{"n_head": 8, "d_mlp": 1024, "norm_place": "pre", "attn_scale": 0.177, "bias": "none", "init_std_o": 0.0, "decay_shape": "linear"}
Each number is 128 + 32 x the weight over its row's rms, rounded and kept within 0 to 255. Layers, rows and columns count from 0. Numbers have three digits each. The size before them is the row's rms in percent of the matrix's.

# up: layer 5 MLP up, 1024x256, rms 0.157, rows 518-528, columns 0-127
# down: layer 5 MLP down (transposed), 1024x256, rms 0.134, rows 518-527, columns 0-127
up518 104:112113089120111080091112172151155121192160133116130032163098166133136157119139057140135126116130093123199162120107158128129117153180144164202044083099125126179101085118077179113088145166178181114128153145143145148068125164121126105102078123126159130089189134123137181154145105139119112111114144176141081137090154131138082115172128232123144135116124189143042072134150109122134143154124
down518 114:093143105162153116109070161109137095174169181183155074143144069073068197149152163145170232174065141120093172188152132158172088106108114107061109106206116113134147117111085116153156150199094174120127047144156094179101170154191125140121129137139169103112126106167128108108097116147149109168152136153143177118097137093151175145129142180160076171117135118115130087130085117125178128076116
up519 096:184135088197081155158115169133144124131109120109110151128135150144141148122099224155074099133163140126160124163156145130120103189099117124114084088139144083160166131067142101116132153165168142139121100060107124108129128156178127143123140126152111148155155162093160125205133114139140229119088164167166111117111118122086083124092098153083122138143157192085134155099142104113054128170117
down519 092:118106127093143120088111106129157132158131129130139214013154168097132134154106135112180156051125140138156141126099185118148173146124085021106102086161120137164196090137235128084107097107098166148199131088122161101126130131137159139134126165119143113088138172127185073149123155125169166078141126119069123127138124146116125102146128128055149141074089145209154107132080112170098106108165
up520 087:116097096174069112124114108119109104163131125099146171130054151136060074103115151135162120111113164139144117171077127184137127156162104113170143117128192136072106130106146075069078079185125085153125115117148161115108132108103127092073177150138128144155156138127167130141132132174095147146154156110111115118170096154138121170100155142091077181054112133089181094153117100105115162086107
down520 090:176185224076144193150149145179203147101126125192092138140171113087118106146102148124106131099142144112098165133193156073125158183112123180096146114172095147154148109109136169144147153115117166152103112088101118148165058124145105144193108104125135098170139134138131131137108147142148162152157165173082163102130128131098130124161114119103151104205152156125114151114125148159134100221160
up521 110:151149145072142125154160097161139091148096123091085168144130154109211125128088120085114180103120091159139137179161189132164148122083121136166155174138103179112102126166124125071161167123172078148171136194112176155097072116129129163167143110120142171162098127095169148134111130117145115106082130142137059131097132071068134184117157156205113151148151123118155127085134140105137174177128
down521 116:180212117085150180086182139193047074126115127139103123158089122137105122155120171117173126147134072144172109140175110081137129161134147136159103143100151133102076152142122128129148144091088087197155142107112122116104135103163114185149093101093152131109145123116148149103117178089120167160111160145096115132109151139149130100040131143142170156087172146125129090104099170133101140113115
up522 085:136144153144081106136200109114140146138120109162141140138146113132118134158044128135062148164238059064141154162178111174124130115154140143105124121160133131085143137094130089158170186111129107097168134140137143126152169059093118119094117083137161142087130125094166087149098154093189119144123102100130122139107159178117050143179080124103128128128149141077126109101114126096154112199093
down522 094:185132161064075142150069187117103152148139137114197072135139114163109070053204149089202149161059165119161105132120159114144087210146132191095126151137149200115185152157126130137155126121136173154138135196108145122136078238146119085183171101127105154124105134153100161152123077094123183090106118123134152102169138110113105101058167158102094094092128176146149145141101139126100128107127
up523 104:130198074143170115138119178152097154096130229048153138170168157124160123134149184142123160161175132128105116175119164124171136112125105165165116153104117116131149110101143132137116141115137155143110168108132147168147111169179137108120162186112150102146142167166158135107117174090092123120097188137096138175118133074091182146136117148130100146082210049051163100186141098198107103089138
down523 104:155154187113133129168131131087166083128143115081128099117136143160151141141114122163066172169212115145136168048199133102115105137070140143075113121102070137108106064119158176161076121121166115113151120132144192159098107117161112079141161184099122098128070156182124157078130106167096108141108112126167141083089160153117160115105134165115104152076113112099119135112090117122141138144168
up524 108:169114122123109127167121143094126108155129171135057086121165126102085127118173115134127081111163153118136159124198180111140157139160130097120132098090135161137186158166163113144117180158123123095135152134104115144118098180090138166099152089159098166105148139182123166121163136119077064174144186116122139115145132153112140146034155152118053157156201097181187107122154155153180121109136
down524 103:143169172138109068117100058161113153107089138141176096069140116145112159061162124185135161187170166081104094151075171113128131092086147076128184121159147134150079100157160116101152212082125111105140174147125110147107226120143179082121097097087097162084166118080171124122118138121141131132122108117126084111122143131194161087154100085099175100106133103183137123110076063134068167096133
up525 094:182091123160133161122157124142107155149083151139111110056105112151126139121129089177170130137071089115114152155146171144123072140140128143173082101107189131122087139131108152070075149167149148111093113060147065107075127123099115103111125128149096144160036135151155131108111182125117104195132086121128104121193077076209147122093102142159106102148129184185138157136123163152167153157156
down525 102:116136105100137111126201058154199079115144067076115092139146161100084164110080096141125137119130073116124173068156171097163142137187072128103117069108161105140139112102068082150094138114162173193122072205118121115142176158133126110119140144098097082156135160087159135138112143113135131137130148114129169100150165093172191135059096094163126183120161086073143093127119108148163138113098
up526 097:174109112092101055157179148101113151146171072149110167156121112107118123119097123140090142119167151165116113140109116087122088135174116086095116134159131161144144128192108102134115109189110109061113092146123082111138103160117115118119151183131096134175114121126132087140050070120115172095152123120122135146130082146097082144053108121155159120175175127089157134090133172102119161099173
down526 099:127123079128151124109108140113137114153135152125136185109123136141121185149044067148068130125103176164085164180064117080018160137091118088101127169088101093120112161137148179115161144166116146113138167137127111116160125196148118126146087095132124146080134189136095135099165108135090124125207141158120168077160142106063109120147157182171089126102133086172123132089159105096147132094126
up527 095:174135139123124137095166171118150153121119136112118167157145119082135139133177093128106178137125091169140164087095128178109111193145151144103188067112131137105084176101162111094106160150145132162137133093159131157148189137150132081126047146115112132084151114046098128106134199146106121108107101063129163120135138091113121142140085156131138070186163124100151140134092143113124200126182
down527 099:134129128076106165094159109077166137102130175075193079096156122187109135123100144059101129135126131109171089169118105136131191092155119121119172145152122107140089153118119129100101105117161165126140154133164098101123113135158064099172129091139079137167096100148178160158146116179177115108127155111148071115119120132164127122072189151137128149132112131115136129140147096135119159169186
up528 102:167153116136143071156101121105088102099134135141113132136186117120145130127157104044111162107101167204146133132112155125130120116134099119202110141176089185119124165061187143147121132164093182147155164192137113134128167129101166137104121132103128123172097128160088127085137096119187048114148112125132146132161126133211186108095103124156127158065082165150124182150142083149024167144092